Part of a small language model's weights.
Training: a variant of Muon for these matrices, 5561 steps.
Each number is 128 + 24 x the weight over its row's rms, rounded and kept within 0 to 255. Layers, rows and columns count from 0. The size above them is the row's rms in percent of the matrix's.

# layer 5 MLP up, 768x192, rms 0.106, rows 277-308, columns 96-143
size [109  95  86 107 104  92 102  94 100 104  93  99 101  95 100 112 111  86  91  97 111 104 104 104  94  94 108  98  99 115  89  96]
[[ 96 174 121 113 116 125 133 119 106 164 133 139  97 160 102 132 136 163 102 158 114 122 119  93 116 142 117 149 120 213 106 119 129 100  95 107 102 111 154 113 103 148 147 120 159 113 154 140]
 [161 110  93 145 153 133 155 124 129 162 133 122 137 107 100 127 106 121 122  97 136  97 124 162 128  95 158 121 115  95  95 171  96 106 155 101 102 138 158 163 116  86  96 139 121 149 145 108]
 [199 174 106 105  83 110 151 143 170 129  90  94 139 128 137 121 121 124 129 132 143 152 125  82 131 115  97 109 127 147 141 153 136 145 126 148 143 134 118 124 153 149 111 110 151 102 145 150]
 [128 127 146  87 125 105 122  90 121 136 141 108 184 125  93 125 147 133 145 185 116 152 132 111 115 169 109 190 125 138  83 177 121 121 107 147 118 132 130  74 123 109 134 164 137 130 135 131]
 [149 122 135 117 138  94 131 141 121 129 122 140 164 133 132  97  79 146 176 143 126 140 134 154 165  82  94 119  77 119 132 146 171 146 132 101 156 160 118 155  98 121 137 149 144 138 155 182]
 [119 150 119 151 110 143  91 147 113  90 112 128 109 164 140 146  98 141 129 108 128 118 151 140 116 170 134 123 125  84 142 140 166 126 151 149 131  97 120  88 124 132 114 170 142 135 125 134]
 [137 102  73 126 119 101 145 131 112 110 131 110  94 145 116 122 131 122 155 150 101 156  76 157  66  83 142 148 112 132 113 127 149 126 124 145 151 110 134 106 159 119 201 123 139 155  83 105]
 [ 93 100 160 133 142 140 153 107 115 114 152 145 119 109 149 113 113 140 157 126 115 131 128  98 149  98  94 141 125  99 138 188 150 149 107 113 105 103 117 120 117 115 150 155 139 106 134 121]
 [129 168  71 133  94 120 131 129 111 102 130  96 147 124 105  99  94 126 125 106 151  79 151 127 144 110 178 136 159 118 131  90 133 124 156 131 110 117 189 117 116 124 139 135 104 141 111 104]
 [138 105 100 138 114 108  89 138  90  97 138 134 107 148  38 133 120 145 128 151 136 143 134 123 140 121 121 133 104 111 106 148 153 101 131 118 131 149 120 162 150 157 128 120 107 107 126  96]
 [110 123 148 113 126 103 155 134 100 123 144 153 135 114 146 122  95 141 121  77 122 116 148  97 158 132  79 156 150  88 126 127 147 136 157 149 145  47 157 131 138 139 112 114  96 157 149 126]
 [167 140 124 119 142 103  87 110 152 167 131 135 107 145 131 131 101 134 143 131 135 117 162 145  69  94 118 150 111 108 132 145 156 146 141 121 168 130 154 131 123 137 131 140 160 158 122 158]
 [184 165 120 131 161 154 126 118 109 131 162 119 125 134 104 133  85 133 140  93 168 121  92 124 120  99 128 133 116 141 129 160 162 140 134 139 125 173 102 149 106 119 173 128 124 108 114 113]
 [148 127  83 125 124 138 130 104 126 158 154 137 148 149 116  93 137 116 105  97 159 135 140 195 116 100 121 123 128 114 141 144 109  86 180 125  90 142 149 105 134 116 123 104 158 103 130 177]
 [128 128 156 161 108 138  87  95  93 124 110 121 165 119 152 158 104 150 111 191 104 130 149 116 176 110 114 165 119 117 145 133  92 140 123 166 113 122 141 151 109 139 121 124 101  86  68 161]
 [ 80 145  79 141 159 111 147 117  70 107 169 129  72 136 163 106  96 149 151 157 154 143 144 137 161 121 117 132  74 102 135 156 150 128 119 143 117 116 127 182 105  99 138 134 161 111 102 141]
 [128 129 163 138 140 164  99  99 159 156 146 129 156 115 134 174 142 126 149 153 125 131 134 115  73 111 112 156  97 145 165 176 146 127 112 118 130 159  90 162  85 121 143 151  83 178 121 115]
 [ 99 178  77 131 114 126  97 135 153 135 130  93 103 123 105 120  98 104 165 174 125 158 193 149 136 103 145 160 157 117  81 135 127 127 113 109 137 171 108 164 137 163 125 141 139 159 185 105]
 [112  91 126 100 157 104 120  97 109 128 178 146 133 153 124 128 130 158 100 123 166 155 137 164 112 155 111 140 122 120 134 124 149 134 120 110 110  98 140 114 125 136 152 113 177 119 139  32]
 [186 110 128 125 100 143 164 104 142 124 171 125 138 146 124 114 127  95 186 143  97 151 109 113 113  94 104 111 131 149 162 122 128 150 127  90 119 134 139 139 125 176 162 115 156 188 143 149]
 [145 148 114 164 155 122 142 150 105 175 111  95 169 156 109 121 130 136 136 133 136  73  99  85 109 126 103 137  68 112 146 124 140 138 113 138  93 136 124 108 157 111 153  81 146 134  80 147]
 [160 126 107 114 128 115 138 140  89  95 115  99 109 127 132 132 101 151 114 152 124 130 121 103 152 107 123 147 121 171 136 137 130 152 103 142 124 112 111 130 113 157 144 139 136  70 125 140]
 [ 92 117 132 114 149 123 128 107 158 114  87 138 141 141 131  92 160 104 117 142 107 154 130 103 104 121 153  92  99 135 107  87 128 136 126  97 139 117 146 100 147 134 119 126 116  62 128 136]
 [145  84 134  97 172 154 146 149 127 217 115 104 143 118 126 138  85 149 107 125 133 124 143 153 157 145 138 146 129  89  52 116 115 129 114 142 110 153 142 135 117 138 158 125 145 116 115 122]
 [109 111 157 135 121 139 160 127 168 171 142 101 146 145 121 106 122  47 118 121 152 134 132 168 154 106 140 137 103 124 126 123 135 125 132  93 111 130 130 106 101 119 143 152 133 163 167 109]
 [ 85 167 164 143 155 120 150 112 117 195 131 134  99 103 159 153 111 157 121 130 119 140  94 134 115 116 141 176 132 132 160 153  89 116 127  99 162 170 146 122 136 105 117 138 144 146 118 147]
 [177 160 138 139 125 163 125 114 144 100 117 111 112 144 128 100 158  95 101 119 158  91 116 125 151 103 122 106 126 137 139 138 125 147 141 139 124 133 134 104 120 147 138 153 179 120 163 157]
 [142  90 115 147 142  94 159 136 129 113  95 182 129 173 152 164 142 101 147 165 162 136  94 107 120 102 116 180 109 118 152 100 137 150  84 164 133 117 147 139 155  72 128 147 130 104 124 101]
 [128 120 133 115 106 138 124 147 139 155 130 109 105 148  71 105 115  87 160  95 112 154 154 142 107 157 114 110 160  83 139 139 137 158  94 187 157 117 103 114 110 125 149 121 135 139 141 103]
 [113 128 141  96 144 133 143 156 131  94 121 116 127 142 101 111 107 108 144 142  90 149  67 123 120 126 106 119 121 115 156 120 154 152  92 101 116 151 158  96 114 151 143 153  83 145 155 116]
 [102 169 153 144 143  97  97 135 110 118 128  98 122 158  53  99 122 146 127  78  81 121 139 132 113  84 104 116 136 136 141 114 147  87 124 130 111 140 114 103 124 168  82 136 155 136 162 110]
 [146 131 121 122 169 124 132 138 129  98  86 109 102 138 120 147 123  73 130 150 126 166 114 128 147 131 101 112 140 149  82 146 141 132 154 107 159 138  94 109 169 130 146 142 134 136 119 138]]
# layer 5 MLP down (transposed), 768x192, rms 0.154, rows 277-308, columns 96-143
size [107  94  84 104 104  92 110  91  98 110  92  94 100  91  96 106 106  92  92  91 119 106 106 125  94  89 103  97  98 114  85  94]
[[151 144 143 105 135 126 123 124  80  81  98 110 128 163 125 104 151 147 136 131 136 140  69 100 127 114  82  97 152 155 130 135 105  95 116 161 152  82 130 146 136 148 123 149 142  95 152  88]
 [124 153 116  88 172 108 159 125 141 103 168 122 131 135 127 139 125 132 146 118 129 100  73 115 112 136 139  92 135 150 151 126 101 112 101 160 129 107 114 136 142 155 146 138 117  88 122 129]
 [110 150 115 120 155  84 137 103 108 142 183 122 129 144 125 117 125 116 141 132 105 120 146 126  85 111  86 138  69 170 182 168 104 145 154 138 128 136 149 141 107 112 113 154 115 134 140 124]
 [117 161 139  89 127 151 123 122 164 115  92  68 164  87 150 124 134 108 135  96  80 129  77 153 116 132 115 134 137 155 122  94 151 132 148 103 168 139 114 127 113 150  82 110 181 135 173 187]
 [124  84 112 162 132 135  75 126 170 135 119 127 149 107 117 126 114  86 165 103  95 120 114  95 161 140 155 114 112 105 158 146 189 131 132 159  94 132 143 134 121 114 124 131 100 173 119  92]
 [136  91 152 106 134  95 166  86 134 101 124 144 123 109 141  98 138 154 114 126 132 157 114 117 129 142 130 146 114 158 120 152 138 164 104 146 154 133 155 152 159  52 132 141 105 138 131 138]
 [120 165  98 117 149 129 114 157 127 157 119 125 118 132 127 132 110 128 150 153  91 133 121 162 124 148 101 140 130 118 152 143 139 126 141 128 125 142 148 133 147  99 124 122 102 154 119 107]
 [145 157 135 116 110  90 138 123 141 110 133 158 136 112 124 113  91 103 140  70  99 135 110 103 149 154 146 140 130 126 152 142 117 111 145 180  91 137 168 132  98  86  44  82 168 152  92  87]
 [120 155 115  89 173 132 145 166 101 107 177 132 163 103 117 145 132 102  96 116 148  87  95 134 112 138 140 138 129 173 130 126  87 159 104 118 121 124 138  98 163 113 148 113 158 140 106 115]
 [173  80 109 116  65 120 131 134  56 133 127  94 167  85 144 155  98 129 156 147 107 121  98 102 131 155 119 128 105 181  91 177 164  96 149 149 132 109 125  99 131 133 125 169 164 132 108 140]
 [139 126 106 167 136 115 105 140 174 138 121  90  98 166 133 133 125 124 123 110 115 150 121 120 120 158 137 132 147 167 144  62 139 118 115 128 110 147 183 122 130 123 122 128 125  79 112 144]
 [136 142 171 148  95 144 149 113  88 131 140  88 119 141 136 107 149 124 156 150  82 123 127 141 141 115  63 104 124 136 124 112 147 115 134 185 125 109 144 120 145 166 119  73 135  97 125 163]
 [104 107  99 140 115 105 147 131 164 141 121  82 156 111 161 101 135 102 144 147 112 134  85 146  96 103 129 137  94 180 157 138 154 137 148 167 111 127  75 147 106 172 136 130 116 164 129 116]
 [122 156 111 119 105 185 128 177 106 169 118  92 124 145 128 132 166 135 122 112 153 121 117 137 130 138 129  75  97 146 101 121 117 150 174 142 158 129 132 137  85 173 119 140  72  78 137 162]
 [143 128  90 133  85 157 157 118 156 151 127 110 134 118 137 144 139 119 177 149 142 116 153  85 121 144 200 123 101 105 133  99 142 125 111 132  80 130 110  87 137 107  82 121 156 145 123 129]
 [162 131 121 104 119 144 155 121 131 129 116 131 127 124 123 128 157 121 139 152 134 127 102 145  97 120 137  79 117 126 109  82 101 115 101  90 148 133 133 144 157 101 156 149 132 130 116 135]
 [147 110  94 143 159 117 130 113 123 161 133 116 144 113 153 102 122 132 112 138  99 134 157 141 106  91 150 165  98 125 131 141  85 171  89 146 131 140 108 148 149 116 151 160 127 144 143 131]
 [103 118 137  90  95 126 119 153 130 118 155 113 124 112 136 114 135 109  85 113 134 105 153 124 117 141 116 169  82 145 143 139 121 123 108 154 128 155 132 158 145 134 128 130 123 150 126 112]
 [125 141 122 132 153 145 114 185 149 122 152 182  88 114 139 112 115 123 145 134 166 117 131  72 129 116 155 166 150 122 151  70 171  75 129 124 135 136  93 139 151 106  91 144 163 146 111 127]
 [ 86 111 123 158 150 106 108 138 126 148 123 110 144 127 142 145 139 129 133 134 104 127 162 116 170 143 146  95 147 159 145 122 152 131 142 135 106  85 176 109 134  82 114 121 161  76  75 117]
 [155 136 121 122 112 121 129 151 117  94  93 125 129 152  89 122 129 144 160 132 112 140  73  94 153  91 130 107 103 115 131  98 148 154 121 110 164 126 128 166 119 163 159 121 140 132 152  85]
 [119 144  95 126 155 120 142 113 125 107 119 120 117 137  95 130 102 123 158 119 137 135 147 119 159 111 100 115 155 104 145 120 160 154 152 182 112 163  95  94 121 119 104  91 136 103 128 137]
 [142 126  99 123 139  98 130 135 161 171 118 142 124 114 116 129 153 159  96 113 137 115 107 136 175 144 169  85 146 115 154 128 138 118 193 161  79 145 139  81 110  96 140 113 102 132 143 158]
 [ 96  96  96 114  89 141 114 140 165 164  61 124 140 161 126 154 102  89 115 134 151  71 138 103 158 117 153  87 127 131 152 112  86 131 166 112 115 134 104 179 115 124 162 132 124 137  83  89]
 [143 100 117 113 130  81 168 139  86 126 174 137 122 166 138 119 168  87 167 175 123 107 139  96 150 135 141 102 147 133 160 155 134 122 141 135 127 108 191 123 126 105 133 119 169 140 128 124]
 [119 128 149 132  89 157  89 136 144 106 130 168 140  86 106 110 129 128 139 127 156 126 113 130 184 122 125 108 102 144  84 120 124 131 140 105 135 136 116 151 112 107 129 155 194 113 134  91]
 [127 113 115 117 126 129 158 147 127 120 113 165 122  99 156 141 157 144 129 118 116 170 119  82  51 127 124 131 136 140 141 125 119 140 140 165 137  97 155 172 125 106 135 140 126 112  88 110]
 [136 108 102 132 122 118 133 132 115  97 151 104 121 148 124 140 145 119 121  99 115 134 143 151  89 123 193  98 137 142 156  96 107 138 145 111 159 129 121 118 130 140 145  90 114 176  87 160]
 [136 106 144 153  94 114 106 125 141  91 151 146 145 111 121 144 125 108 156 156 138 150 140 100 147 118 101 131  83 126 170  90 119 137 102 136 121 140  66 100 145 119 115 154 181 123 167  90]
 [115 145 171  82 122 123 131 154 132 132 126 153 129 135 113 130 118  98 123 124 143 154 112 102 126 184  89 143 139  87 144 125 156 107 145 122 133 158 133 134 160 145 136 120 126 173 131 116]
 [157  72  91 104 121 153 137 130 107 163  90 133 118 128 186 144 123 153 127 155 169 115 151 126 163 109 183 153 137 148 198 141 130 130 120 118 141 101 132 132 122 104 126 181 130  99 135 159]
 [136 141 171 131 126  72 150 155  98 100 166 119 117 109 113 102 155 179  98 147 130 169 119  99 153 134 147 187 112 122 105 101 167 153 115 153 104  86 159 133 127 119 112 132 131 137 148 181]]